{"tie_word_embeddings": true, "schedule": "cos", "final_lr_fraction": 0.0}
Each number is 50 + 15 x the weight over its row's rms, rounded and kept within 0 to 99. Layers, rows and columns count from 0. The size before them is the row's rms in percent of the matrix's.

# layer 4 MLP down, 1024x4096, rms 0.044, rows 955-1009, columns 1280-1407
100:28 46 55 44 56 47 36 65 58 51 67 43 29 43 32 41 38 34 41 67 36 79 97 39 48 48 46 55 44 67 66 37 54 60 58 75 47 64 65 42 51 51 51 63 46 49 32 40 33 74 60 41 40 51 32 43 62 48 54 68 49 69 37 62 54 67 43 56 45 22 41 53 33 45 38 69 52 20 41 61 68 57 46 56 53 30 23 49 53 45 42 56 68 63 88 77 38 60 76 51 55 03 65 59 56 38 47 51 68 68 58 55 71 44 42 27 43 66 38 66 62 34 60 67 60 67 41 47
100:70 66 40 60 45 62 25 53 59 22 38 60 39 42 43 59 35 93 23 49 46 68 46 47 34 65 45 46 56 47 62 37 46 37 53 48 52 41 44 51 15 58 54 75 49 51 40 24 39 58 61 31 50 62 57 43 71 53 39 39 46 65 53 55 59 78 43 53 39 55 55 46 49 54 57 74 55 72 68 57 48 35 34 68 46 71 58 58 51 35 19 55 47 27 52 59 28 55 67 72 45 42 54 66 44 46 51 44 39 71 59 51 56 57 74 70 37 60 37 51 88 56 26 52 44 74 40 42
101:62 64 36 45 43 42 39 28 49 66 62 31 60 48 67 55 63 25 34 81 24 58 56 41 44 45 40 24 39 40 44 47 62 42 19 38 68 50 16 23 30 86 47 31 62 61 11 56 54 85 38 48 06 53 55 61 49 51 71 33 42 54 37 47 69 69 41 49 62 28 37 33 65 55 31 29 34 44 51 43 60 57 35 28 46 44 70 11 53 47 47 39 48 52 43 22 71 42 02 69 26 53 50 46 49 54 43 53 85 62 38 46 49 56 57 39 66 51 17 21 56 57 43 60 44 55 62 43
101:40 21 67 59 47 44 59 39 65 34 89 51 43 58 24 31 58 53 59 69 43 54 28 46 59 70 40 65 33 50 58 39 54 44 68 70 42 36 53 64 35 39 24 76 52 57 25 26 39 66 61 43 59 48 54 49 26 29 57 55 38 58 32 51 60 34 49 39 42 61 50 46 74 80 63 57 46 33 61 65 42 44 71 44 52 52 54 39 62 55 51 70 38 43 66 71 64 53 86 58 62 52 68 54 58 28 55 40 22 40 27 76 38 73 57 38 53 36 36 52 48 66 71 57 42 78 74 68
100:62 51 48 28 48 40 47 68 47 53 43 40 34 41 73 46 25 45 60 51 55 45 57 58 31 72 60 40 70 48 55 49 29 79 66 38 48 41 52 42 42 50 57 58 29 46 21 62 77 40 40 51 50 37 20 12 20 52 33 76 55 50 21 67 16 37 53 54 38 43 54 75 31 68 50 54 46 78 59 50 52 54 44 60 94 32 54 52 39 52 80 82 68 44 58 38 63 29 52 53 58 55 58 50 40 47 20 53 24 47 47 48 57 65 47 60 20 57 69 59 47 53 46 45 81 66 44 39
098:57 64 54 53 54 54 44 42 50 64 62 72 86 41 46 53 50 63 63 34 60 68 44 25 30 75 52 58 20 57 63 32 70 75 38 44 28 25 82 37 24 39 25 35 52 54 54 56 44 50 39 99 40 34 27 66 60 29 38 31 46 27 75 51 23 31 72 49 36 83 30 40 33 47 62 16 51 49 47 69 65 45 46 66 57 71 42 49 30 34 54 00 66 30 39 37 36 64 50 64 79 74 53 55 48 49 36 42 46 32 45 54 64 33 55 54 57 50 56 44 39 69 63 52 40 50 55 63
099:64 68 59 57 58 36 83 33 16 36 46 57 59 53 65 64 23 44 44 58 66 34 49 55 26 43 48 75 99 57 62 45 44 69 33 49 63 70 58 40 88 14 58 63 39 41 41 69 73 53 56 29 48 54 64 57 52 39 76 43 60 62 69 41 69 63 35 26 06 56 57 55 04 46 63 70 43 44 39 93 55 70 53 31 27 52 45 53 47 73 80 57 66 40 36 36 40 56 58 54 58 52 34 60 69 37 30 92 60 63 36 07 62 61 31 38 44 55 44 51 42 53 54 46 45 35 43 70
100:50 20 82 43 44 55 29 41 38 43 41 72 34 54 56 70 48 71 50 58 38 36 37 53 49 61 39 34 68 44 47 06 36 33 43 67 28 40 56 50 48 33 27 67 82 53 80 62 52 69 78 60 45 33 64 36 53 31 83 42 57 57 67 42 44 64 43 39 63 31 52 54 60 27 68 60 48 64 23 39 42 46 51 20 56 63 71 51 50 23 59 56 53 27 43 66 58 37 34 42 21 58 34 78 58 43 37 40 65 49 33 56 28 39 37 60 44 55 60 61 52 38 38 27 36 64 54 25
100:60 65 44 52 69 48 48 50 85 56 81 48 59 58 62 67 66 30 51 34 51 64 62 60 36 45 26 41 50 60 86 67 50 43 50 54 46 15 73 57 63 26 83 46 36 50 57 68 37 34 77 21 56 65 43 74 33 58 76 62 44 48 76 40 46 57 29 52 67 46 75 59 62 65 33 50 62 58 58 57 31 34 55 45 40 44 78 42 68 23 64 44 95 70 34 69 61 73 46 45 61 29 36 46 71 80 30 59 43 41 59 57 36 48 96 67 39 62 50 69 36 57 93 69 48 53 44 48
099:46 43 31 47 55 58 58 48 73 57 48 45 41 18 37 37 64 60 23 13 39 57 58 57 48 55 41 58 47 41 41 59 55 67 38 41 39 92 47 19 64 41 43 43 42 60 45 44 48 63 54 54 65 32 51 34 49 54 34 63 35 77 69 40 58 39 42 76 42 52 63 70 71 56 43 25 66 23 44 42 34 61 42 37 37 74 50 29 53 61 31 44 25 48 51 43 50 43 37 50 42 47 32 35 70 62 67 49 40 44 43 43 47 40 56 52 41 60 38 70 30 48 55 41 58 46 28 65
100:41 46 64 45 57 55 57 33 27 47 22 33 38 61 29 53 32 67 45 32 49 41 40 64 64 59 63 52 43 82 24 55 52 52 48 75 28 39 53 50 42 43 48 55 49 38 49 59 67 40 54 30 62 78 62 70 62 60 50 30 38 59 49 36 42 63 38 43 35 32 49 79 46 57 29 54 29 67 99 51 67 41 16 64 96 85 72 27 54 62 62 34 57 41 16 81 33 71 55 47 47 53 42 61 58 58 84 64 53 50 61 56 51 42 60 57 65 54 37 51 56 49 05 63 53 62 18 42
100:77 46 21 62 62 49 56 50 22 36 75 59 55 21 49 70 41 63 60 57 42 38 56 84 46 60 59 50 56 65 90 41 61 63 52 88 80 71 47 39 21 44 49 27 29 74 35 57 85 24 40 78 34 44 44 58 58 54 17 52 65 56 49 66 61 54 71 80 90 60 66 48 68 63 40 46 90 50 53 52 53 41 66 61 52 44 69 54 61 30 62 46 58 69 37 24 45 43 55 36 57 54 45 62 64 45 43 34 48 51 42 22 55 43 44 23 75 52 44 17 40 56 50 26 69 51 40 67
101:58 65 56 52 57 19 38 80 37 50 33 55 37 75 44 42 44 40 43 51 59 55 46 37 57 60 53 62 48 46 57 29 45 31 22 37 34 55 60 75 42 29 56 39 40 70 64 41 52 21 62 46 40 37 63 22 37 49 55 77 27 41 14 54 29 42 56 49 00 61 44 48 67 54 60 41 43 45 25 52 53 48 57 51 50 42 37 68 42 32 60 45 50 60 40 62 37 25 62 71 62 51 35 40 49 34 44 46 51 53 54 68 54 54 49 40 56 26 56 41 62 65 35 77 52 48 55 60
100:40 44 25 41 45 37 32 70 55 64 66 49 78 46 55 48 37 28 46 75 40 46 61 82 62 65 37 39 60 36 30 50 68 57 52 66 49 52 62 41 26 41 49 65 39 07 60 51 39 81 66 58 46 12 32 52 55 56 52 73 65 66 46 47 77 67 10 36 30 41 31 35 25 63 29 44 74 31 67 51 44 55 46 64 00 67 45 44 42 42 42 49 49 42 54 65 66 58 32 06 38 39 70 20 79 88 67 52 64 32 33 63 41 73 39 41 73 79 61 57 51 56 47 50 57 53 42 47
097:30 56 30 47 40 36 67 64 62 48 59 41 27 67 69 32 73 57 75 66 49 65 62 50 71 45 37 33 26 46 49 50 30 44 59 34 72 47 54 58 41 60 47 57 41 51 23 61 67 59 73 53 54 26 33 28 67 32 51 20 73 49 59 52 44 76 35 66 46 76 41 61 50 67 41 57 45 70 64 55 81 59 63 64 52 40 45 53 67 38 52 53 27 57 84 70 38 65 39 20 38 39 44 63 66 38 56 62 43 50 58 51 59 60 56 56 47 45 44 53 43 47 35 61 76 57 38 46
098:60 59 64 54 64 43 35 50 53 31 67 29 47 51 36 48 46 62 59 55 47 66 37 51 51 62 22 25 72 64 69 51 54 43 41 53 70 51 55 24 17 65 54 40 32 76 55 51 42 70 42 17 60 63 59 48 32 63 39 25 64 35 40 41 65 68 16 54 52 74 48 44 50 47 47 37 44 41 56 37 44 32 58 55 43 51 48 51 44 44 60 60 41 60 40 54 67 57 65 69 01 64 46 51 48 38 79 53 53 54 78 30 10 50 67 55 36 45 57 47 45 56 57 62 30 40 52 22
102:43 56 42 52 33 82 50 27 55 67 38 48 52 65 59 47 26 62 29 53 52 35 38 74 52 50 38 44 31 57 70 55 38 52 54 62 55 32 45 58 36 45 51 45 22 40 46 78 54 53 69 29 23 56 43 70 46 26 81 54 47 58 50 61 59 52 44 47 47 54 72 46 62 47 74 35 27 28 66 71 34 21 38 45 62 67 59 38 53 41 50 41 70 29 47 54 57 32 47 68 55 38 48 57 39 55 73 44 49 88 30 61 38 59 55 39 38 59 59 72 40 54 39 21 51 22 66 59
101:36 59 49 60 24 62 24 64 54 37 35 44 36 73 72 49 76 28 65 35 73 61 23 02 45 37 54 43 55 71 65 71 37 60 49 34 52 49 41 74 54 30 27 76 39 25 56 89 62 31 59 52 40 27 64 19 53 46 57 42 37 84 47 70 40 37 42 40 31 62 29 43 23 75 43 50 48 52 47 38 70 45 55 32 62 44 43 78 58 42 52 33 39 21 37 54 76 41 58 38 24 55 51 46 35 48 13 55 28 49 66 67 47 33 72 23 26 29 65 43 64 51 60 49 53 40 61 39
099:70 49 51 36 51 55 50 40 63 59 56 68 64 12 40 55 85 29 40 53 30 84 58 44 49 45 50 42 34 38 47 44 31 42 51 46 63 24 72 68 62 44 49 64 40 51 39 37 46 40 53 02 59 54 56 47 30 64 53 51 75 40 53 55 51 42 36 52 45 49 45 32 38 36 35 55 36 47 33 45 43 44 59 72 76 46 50 82 50 49 49 31 61 59 32 73 32 45 69 67 36 46 38 36 46 36 45 35 33 38 32 88 49 42 47 56 42 42 32 72 53 50 47 48 55 49 55 30
101:61 68 52 41 46 30 40 49 31 59 58 54 60 43 50 44 53 68 51 45 48 59 34 45 49 51 50 65 78 49 60 40 56 26 71 74 43 53 48 43 56 19 70 36 40 47 64 63 26 66 49 50 61 58 61 67 57 61 64 68 72 38 42 56 64 56 66 31 53 68 40 53 46 33 44 21 48 37 56 43 41 46 45 57 53 46 53 53 71 23 28 19 56 13 41 41 36 67 28 37 51 64 33 58 21 57 71 47 42 64 77 59 40 63 43 66 59 51 99 26 47 58 56 43 38 60 65 56
101:59 69 46 41 25 36 47 50 46 54 55 48 46 33 56 49 42 66 35 73 26 45 28 69 61 68 67 50 77 45 55 17 59 30 70 38 51 58 36 63 71 59 56 56 69 36 33 42 49 52 63 45 18 24 68 44 28 61 43 38 57 77 77 56 41 53 55 55 73 40 56 70 20 64 41 39 31 49 49 41 13 53 61 25 43 39 36 46 55 27 49 60 64 53 60 44 21 46 32 69 42 67 55 56 44 39 54 50 36 54 47 44 45 65 21 56 43 56 38 40 51 68 61 48 60 75 35 59
100:25 38 27 70 59 20 48 67 60 67 30 64 42 62 66 46 42 32 81 48 63 39 34 49 42 48 58 51 28 73 38 52 30 30 57 27 65 62 58 41 30 25 56 61 93 43 46 49 66 47 81 52 42 35 35 50 30 53 68 73 35 45 36 46 50 40 42 39 41 36 38 52 74 60 63 61 51 64 48 67 69 41 56 48 62 35 42 45 44 30 38 41 65 41 55 28 57 37 63 37 47 16 58 51 55 37 50 53 31 27 58 58 48 37 35 51 35 87 37 53 27 78 47 47 41 57 46 29
099:65 74 35 35 58 49 39 54 67 40 63 58 23 52 20 63 23 67 33 41 50 60 32 47 50 73 44 57 29 33 33 21 48 32 66 68 28 78 45 41 46 72 35 49 58 50 55 50 40 28 63 26 53 19 72 41 53 58 65 39 21 53 23 56 43 39 53 41 57 42 78 57 45 51 64 62 57 27 56 49 47 62 41 66 66 51 56 33 56 48 55 61 45 46 44 55 40 90 43 51 51 59 81 18 39 77 52 46 47 24 26 35 34 34 50 81 48 61 44 36 29 29 77 59 48 62 58 60
101:66 54 33 47 58 51 84 66 57 46 50 54 56 44 69 45 69 52 37 72 44 42 91 33 69 45 94 48 42 59 50 62 45 43 58 65 65 75 33 42 56 35 43 43 37 67 42 40 49 61 33 56 76 62 69 45 31 32 69 46 42 56 29 49 38 41 62 41 42 51 55 20 19 26 72 53 56 55 15 54 33 43 54 63 44 43 62 51 33 52 74 38 12 63 40 54 69 69 70 58 39 41 50 41 56 63 22 59 62 46 71 58 30 79 38 49 26 62 73 66 43 48 66 43 50 54 50 55
104:52 25 52 47 35 73 24 57 28 71 37 43 58 63 43 58 54 56 48 52 53 36 41 56 32 42 72 47 35 39 46 70 63 69 40 12 44 48 44 70 41 36 29 53 54 56 60 25 53 49 43 63 41 47 25 60 15 59 45 44 60 62 69 41 59 61 48 46 65 58 52 48 55 41 52 38 44 83 56 49 22 67 53 42 44 51 72 68 48 52 49 33 39 58 58 46 52 51 70 41 39 54 48 50 50 62 32 60 66 60 50 30 45 31 49 48 55 59 71 50 49 87 40 61 39 63 34 31
098:50 46 58 49 44 62 31 57 51 52 53 36 49 44 52 41 61 45 63 56 66 89 45 40 64 18 57 48 38 57 46 41 69 30 53 50 30 55 48 41 36 67 25 54 19 31 43 16 57 43 73 51 37 65 64 43 35 60 30 46 56 40 54 51 64 37 45 52 79 23 86 66 31 57 21 28 23 67 60 67 32 43 49 70 38 50 52 51 48 44 65 43 52 65 59 62 56 30 50 58 59 54 86 58 77 19 34 54 52 31 43 10 64 38 57 55 42 63 34 64 41 56 17 42 61 75 62 61
098:71 67 61 47 64 69 65 36 57 51 58 70 50 56 27 35 38 53 71 50 33 64 63 48 69 28 30 56 42 37 68 52 65 24 77 40 45 45 48 51 81 69 21 73 34 31 37 37 56 34 52 52 50 62 29 62 57 36 39 58 50 49 47 60 52 49 32 50 34 44 41 56 49 83 33 41 33 46 42 59 40 76 52 46 35 57 50 67 36 50 67 73 44 39 78 57 36 46 34 42 48 81 54 64 41 57 30 42 45 37 68 39 62 50 50 53 61 10 53 58 68 51 45 41 33 71 66 47
100:56 61 62 54 21 75 25 58 42 54 31 51 43 24 37 35 79 24 29 44 31 49 87 90 26 47 32 76 48 51 45 47 43 20 26 51 23 64 32 51 57 55 68 83 37 58 88 72 47 62 35 52 65 43 55 68 43 34 44 51 49 37 16 80 36 48 72 54 45 55 22 38 40 74 58 58 57 40 65 60 40 53 58 52 79 51 54 52 22 46 61 38 39 49 25 53 49 43 64 64 55 75 53 65 58 76 59 48 47 59 50 52 56 31 29 67 58 55 50 40 62 47 52 49 59 43 41 45
100:63 29 58 69 26 65 44 44 32 62 76 53 53 62 39 38 49 27 61 69 68 66 73 46 61 38 62 38 51 29 52 45 39 53 79 95 59 57 65 50 50 61 67 56 42 35 33 42 39 44 45 46 45 40 73 70 38 45 70 45 27 72 46 71 41 57 46 52 72 55 60 42 47 46 50 59 27 67 50 58 49 71 58 46 54 60 68 51 50 63 70 50 70 45 53 54 54 48 39 55 37 41 49 41 54 34 39 55 47 57 47 54 37 55 65 68 32 49 46 61 50 70 34 33 47 57 38 57
098:70 46 59 33 47 58 59 70 48 64 37 36 51 64 53 46 77 49 68 62 26 50 46 66 65 38 19 66 71 65 55 46 55 32 48 25 52 54 26 87 29 61 53 42 76 67 46 35 45 59 47 40 49 50 63 66 62 45 21 11 21 39 50 72 30 21 69 68 52 52 43 73 70 62 59 68 33 37 51 56 51 42 58 51 64 38 54 61 35 38 65 59 57 28 46 58 49 43 45 44 41 41 26 48 33 58 65 33 59 50 50 53 64 55 54 43 26 30 44 50 21 25 26 39 25 57 57 70
100:37 39 67 32 52 63 46 56 48 63 52 34 57 51 83 80 58 60 62 38 63 63 53 42 71 50 60 58 38 48 35 28 64 25 30 40 45 43 62 00 63 44 56 54 47 50 48 67 51 45 32 55 52 82 51 54 29 39 56 61 45 60 46 56 66 30 40 57 54 48 71 32 58 38 49 71 20 54 63 47 50 52 64 49 57 61 65 40 58 49 55 52 29 45 49 25 54 41 39 52 52 47 52 59 44 34 19 40 32 82 64 45 44 60 70 31 44 64 38 70 56 70 54 47 34 31 40 15
100:27 46 57 18 43 42 44 47 39 77 58 54 47 84 52 68 55 29 33 55 52 75 23 40 62 42 39 27 38 27 64 46 39 38 45 28 48 44 52 43 58 36 56 64 37 67 56 49 47 57 26 42 28 56 38 38 67 45 48 45 33 63 12 41 14 58 61 38 84 32 51 26 64 74 75 60 30 53 43 55 59 48 60 37 86 41 53 62 32 49 58 78 41 44 29 26 28 38 47 58 21 48 60 46 48 66 49 21 00 52 73 50 44 44 62 26 43 69 37 48 63 75 50 46 44 65 39 18
100:53 51 73 64 43 30 33 55 27 42 55 49 41 56 32 67 75 38 25 50 48 28 47 56 87 23 27 44 58 44 42 55 70 36 82 42 44 47 45 53 38 67 45 50 45 57 42 42 39 83 64 42 29 86 57 49 51 52 73 45 50 52 38 48 30 28 46 65 47 58 13 70 52 61 65 61 47 65 31 61 52 47 50 67 31 60 77 51 55 68 26 48 46 78 58 63 51 52 52 58 72 56 47 52 54 45 63 38 87 61 61 37 50 43 50 43 42 25 29 59 60 60 59 47 54 41 36 27
100:54 43 49 50 77 58 59 61 60 51 66 35 36 54 45 66 38 51 49 41 54 45 52 65 66 54 44 62 87 54 42 30 54 32 55 41 37 32 50 52 53 27 39 33 61 68 50 51 59 38 49 53 67 77 58 80 34 87 32 42 77 33 53 47 48 40 42 70 31 47 45 53 55 28 48 86 58 59 56 52 41 51 83 20 63 48 89 38 31 49 34 72 44 86 55 34 55 48 48 29 57 48 18 54 51 58 41 55 53 43 43 45 58 52 39 41 78 61 29 43 44 54 50 18 42 53 71 50
102:34 69 48 53 34 32 53 36 53 48 31 57 20 67 61 53 68 50 42 60 18 57 68 52 70 40 62 48 37 74 80 74 44 41 47 52 61 57 66 62 13 62 59 54 45 54 46 50 59 51 27 54 57 65 71 47 57 44 53 69 83 49 36 17 43 40 65 45 38 60 59 41 32 48 57 36 55 58 38 69 59 45 50 65 72 50 54 33 62 36 40 67 31 66 38 57 32 32 56 19 57 36 52 38 59 54 56 39 38 28 58 47 50 83 56 48 58 34 50 65 54 49 35 50 59 24 21 47
100:52 66 54 53 50 25 04 34 40 69 66 36 53 76 46 58 58 16 46 38 68 16 48 52 28 58 40 57 26 55 40 36 59 67 50 51 58 67 63 38 78 41 53 65 62 20 61 46 69 50 35 62 37 39 47 44 42 17 56 40 47 70 70 51 61 35 72 34 48 23 80 61 71 79 38 76 33 50 34 42 54 29 57 52 60 24 68 43 72 43 35 44 48 33 47 63 45 32 40 50 45 64 77 46 68 45 53 44 39 45 69 37 54 32 41 67 71 45 40 48 46 42 61 67 50 65 58 45
099:54 45 51 68 53 41 63 56 49 33 49 62 50 27 65 41 55 34 33 81 26 62 61 42 78 36 36 33 50 60 46 46 61 39 64 76 59 60 36 24 51 73 30 63 47 28 49 38 56 47 49 74 55 61 52 80 39 40 38 55 55 44 71 57 41 37 58 54 25 38 36 44 84 36 66 72 39 28 56 47 50 26 46 37 74 63 39 33 57 82 56 37 44 61 60 32 46 37 77 55 42 58 53 41 39 48 39 51 59 44 29 55 61 40 15 50 62 56 37 60 37 36 52 33 50 38 52 47
101:69 31 46 53 62 23 38 89 58 75 44 24 20 48 46 76 51 54 49 33 38 37 47 61 19 55 60 51 49 64 61 50 48 37 24 42 39 70 59 50 53 46 62 58 39 40 38 84 40 51 62 45 44 55 45 59 35 61 44 44 39 20 51 33 53 48 25 62 57 38 59 33 59 41 58 40 74 58 79 60 50 43 40 61 59 48 53 69 22 40 36 76 50 59 59 42 57 51 62 63 41 40 44 77 63 73 59 63 80 36 48 59 54 49 61 46 57 77 43 41 77 53 17 76 44 70 45 22
100:59 52 22 46 47 47 43 58 60 45 76 62 32 27 27 63 49 60 30 50 57 51 22 44 51 40 65 64 63 55 65 68 63 52 53 39 61 40 23 33 42 58 54 50 73 30 38 55 53 64 52 28 26 51 53 40 49 32 48 52 47 36 33 55 48 59 50 38 70 54 43 34 69 58 37 43 64 27 61 87 59 41 74 26 68 38 50 63 58 61 53 17 35 31 55 44 52 59 51 67 79 49 36 47 51 47 57 41 56 32 61 45 27 24 57 30 77 71 39 43 57 54 73 60 63 45 43 50
098:73 52 79 72 33 30 44 44 79 63 47 23 64 36 64 50 33 49 65 71 37 42 58 56 55 57 52 55 60 47 49 40 80 48 51 44 49 68 50 65 27 50 24 63 53 35 38 16 49 60 45 56 22 45 33 66 48 57 39 88 76 81 52 32 55 66 62 45 53 72 39 43 26 36 66 60 58 78 67 57 39 76 59 45 15 73 71 60 26 30 52 52 52 40 75 36 57 48 54 59 39 96 68 52 53 68 73 38 73 60 41 74 43 63 63 68 53 48 75 55 54 40 59 16 52 53 47 67
099:72 85 40 56 45 50 36 34 35 61 66 42 55 61 57 36 05 40 39 65 32 47 49 44 43 42 71 44 48 59 50 59 35 42 44 58 68 32 21 56 46 36 56 26 40 48 52 65 19 47 37 56 78 20 21 73 56 59 55 56 60 36 53 49 34 38 46 63 52 44 41 50 58 47 57 45 38 53 63 42 39 65 55 70 85 37 34 39 54 57 44 21 48 52 24 46 39 71 64 43 43 38 36 38 52 62 49 67 67 42 47 71 64 73 52 27 51 30 65 46 63 47 44 30 54 35 57 48
098:37 30 39 67 57 38 26 65 24 52 21 55 68 44 70 35 43 55 48 32 53 54 36 65 19 58 66 69 52 65 50 58 39 65 34 55 42 54 56 37 47 34 40 38 48 72 77 58 46 43 66 60 45 60 43 75 31 62 43 56 52 71 69 55 39 27 29 71 30 45 71 37 33 63 32 52 54 28 71 48 42 51 68 51 26 61 43 58 36 12 36 69 38 48 44 57 64 57 61 49 66 66 81 50 57 57 42 51 59 49 62 72 54 51 69 60 53 22 56 45 52 65 57 65 49 65 38 44
100:33 51 54 17 52 35 56 34 65 50 64 71 51 44 31 41 36 56 75 38 69 71 58 62 50 60 87 66 56 82 76 29 71 19 56 74 41 46 62 31 49 50 69 40 60 27 28 55 55 76 41 47 56 26 33 52 53 52 44 62 56 44 46 43 28 23 36 57 73 51 28 47 49 50 45 51 74 66 35 61 48 50 38 33 16 63 54 58 74 45 55 18 65 39 43 59 58 35 43 21 40 84 87 53 40 46 59 68 54 46 33 46 41 85 56 41 38 38 67 17 65 77 48 55 34 70 51 26
103:65 39 51 38 83 50 43 69 31 25 53 57 56 67 23 24 50 45 42 90 51 60 11 39 44 64 59 50 65 40 61 31 36 46 36 40 36 16 67 52 45 65 46 16 70 84 43 50 50 47 41 30 61 46 40 43 77 13 26 31 63 51 23 29 60 51 57 39 53 44 51 31 69 40 54 38 33 31 26 53 66 37 49 19 07 55 59 64 72 58 36 45 47 21 64 42 75 67 63 55 49 73 58 64 75 54 58 57 63 60 56 82 49 55 46 74 50 40 77 49 63 30 57 73 46 59 36 74
099:58 47 61 44 44 60 36 56 62 55 35 41 69 81 48 31 57 45 50 57 43 50 43 20 68 62 36 59 54 77 45 54 61 60 32 56 51 41 50 59 26 89 46 41 67 51 30 54 52 66 64 50 45 48 78 43 62 53 62 36 53 48 65 44 56 76 50 33 52 55 56 40 79 43 63 74 52 51 43 65 37 63 61 54 60 30 48 51 34 65 69 65 66 46 54 49 17 33 61 49 58 17 38 39 59 36 73 47 39 48 50 19 70 65 43 35 74 66 71 54 64 72 69 70 39 46 60 40
097:39 17 72 54 38 54 67 53 31 22 68 33 48 41 37 67 51 39 46 54 37 60 61 53 25 46 52 42 16 52 43 44 63 43 65 67 52 43 48 67 52 73 57 74 49 43 54 49 61 88 61 58 45 38 37 54 62 50 27 27 53 74 27 61 61 57 40 50 56 53 45 41 60 64 87 70 45 58 64 66 62 59 37 35 47 42 29 71 62 53 46 73 36 49 46 46 73 50 59 46 21 49 49 77 48 43 72 58 72 64 65 57 50 37 53 70 57 60 45 55 47 51 58 31 45 63 47 26
102:35 69 50 51 39 51 67 29 50 61 53 64 55 69 54 23 73 67 64 74 49 34 61 43 48 64 55 45 44 43 32 48 62 28 42 40 67 53 44 57 40 56 64 48 38 45 48 62 42 49 58 38 47 73 54 51 67 45 55 46 60 44 73 54 64 67 45 40 41 37 52 50 08 54 34 47 69 38 29 48 61 42 40 27 31 31 50 48 60 50 39 59 54 80 51 73 56 24 37 54 49 89 47 64 74 51 41 21 57 33 41 63 30 54 51 62 24 61 29 39 60 61 50 44 44 63 46 58
097:53 35 62 46 56 57 51 43 54 46 53 52 33 43 58 35 56 35 35 56 59 67 37 23 43 71 54 54 40 44 60 61 45 37 38 22 63 64 84 59 58 66 54 54 63 52 46 63 54 74 53 58 39 52 50 37 36 67 46 23 50 60 48 30 76 67 64 31 47 39 57 69 55 52 43 54 56 28 37 47 44 54 12 71 54 47 65 24 24 41 59 62 59 26 51 60 59 50 58 43 41 44 17 40 28 58 66 62 81 58 29 40 63 42 50 35 58 22 49 71 53 48 51 47 08 42 56 57
100:47 40 62 61 31 48 53 54 50 63 63 61 79 37 43 40 51 35 94 40 75 32 45 48 50 71 71 60 32 61 41 49 53 64 56 53 42 43 31 21 47 23 57 68 66 36 32 37 52 33 69 69 24 57 74 54 49 55 41 50 57 31 48 65 58 33 51 47 49 58 76 55 69 41 68 73 53 58 57 61 83 70 34 60 43 39 69 64 32 44 71 48 82 61 56 47 45 45 33 44 46 61 48 64 48 44 47 42 80 52 22 66 43 49 18 51 46 48 50 38 34 41 59 61 43 64 61 23
100:49 71 57 42 27 54 68 38 49 54 53 62 45 45 53 19 49 55 47 21 42 67 64 93 63 42 41 72 62 46 66 66 46 37 49 16 35 11 69 53 61 44 19 09 56 20 67 53 46 51 65 57 31 51 55 48 52 37 71 49 44 54 40 66 31 37 78 20 39 65 31 45 71 71 49 36 46 22 40 58 56 50 27 62 55 42 37 72 47 59 42 50 72 25 73 15 22 49 46 33 40 49 70 13 72 73 73 35 46 44 47 22 35 59 52 73 30 54 38 57 68 44 50 53 63 68 71 25
101:32 56 49 24 30 33 58 50 45 25 43 39 64 69 65 38 76 20 49 78 53 43 38 32 65 63 37 39 42 44 46 49 52 46 33 47 69 30 44 63 51 25 40 66 53 39 55 34 50 40 31 54 40 93 67 23 48 38 31 56 49 54 67 50 73 51 49 71 15 40 41 55 64 52 52 58 65 54 52 66 40 50 33 79 08 47 52 54 42 33 43 82 60 43 65 40 47 43 50 59 63 63 61 23 49 59 28 63 38 45 70 86 43 64 45 22 68 60 44 80 55 61 43 52 72 56 54 62
099:58 29 64 56 79 46 51 43 60 57 58 62 71 59 53 35 59 41 52 55 60 58 44 59 67 39 51 61 55 58 55 17 58 68 50 35 30 44 53 35 66 51 61 37 16 78 42 40 54 73 45 63 48 41 77 58 67 33 52 52 50 40 25 47 44 64 50 43 37 39 45 82 59 58 44 73 44 53 49 53 65 45 50 53 27 50 55 41 65 55 62 23 82 64 55 19 60 60 43 54 13 55 36 58 47 68 51 41 48 36 38 31 57 50 52 43 33 39 69 58 55 48 53 41 58 51 42 76
100:58 52 38 65 30 64 63 41 46 66 43 23 26 41 56 68 60 34 54 33 48 70 64 46 69 55 47 35 57 44 36 47 26 28 46 57 37 58 63 58 58 36 61 39 54 70 55 68 65 79 65 51 48 71 53 23 75 41 44 62 32 55 60 53 74 49 89 32 67 55 55 68 33 48 33 19 49 67 38 63 22 42 24 58 61 43 56 52 61 45 40 75 53 38 62 40 59 21 38 16 80 39 66 38 60 48 41 59 23 65 51 56 47 43 38 69 46 23 66 92 74 54 70 46 34 46 73 63
100:98 29 67 33 87 36 24 38 52 83 36 63 45 50 41 49 37 46 50 40 57 48 61 39 23 42 19 28 43 64 57 33 60 50 35 57 48 77 59 41 44 54 60 53 11 34 48 52 46 74 58 64 50 56 54 41 78 52 41 45 60 47 64 52 26 51 68 25 62 47 51 55 40 36 19 74 49 31 31 35 66 52 44 28 02 71 40 33 80 36 50 14 33 28 36 46 48 67 57 78 66 70 52 53 51 64 68 65 20 63 61 75 46 41 57 51 64 53 13 57 40 41 47 46 35 56 53 34
101:56 47 34 52 60 56 46 49 47 61 77 38 23 51 46 70 52 67 37 41 43 43 40 46 57 59 51 40 17 35 69 56 58 36 76 56 40 36 31 66 46 41 40 97 58 46 78 45 45 60 49 71 67 80 77 53 68 66 82 50 49 59 20 41 54 52 76 61 29 59 28 24 60 66 64 85 26 26 42 38 61 30 50 64 63 60 47 72 59 74 44 77 81 47 38 36 71 27 57 61 46 39 56 59 44 38 29 65 13 62 65 60 58 52 44 31 50 70 34 62 58 03 39 33 88 56 57 56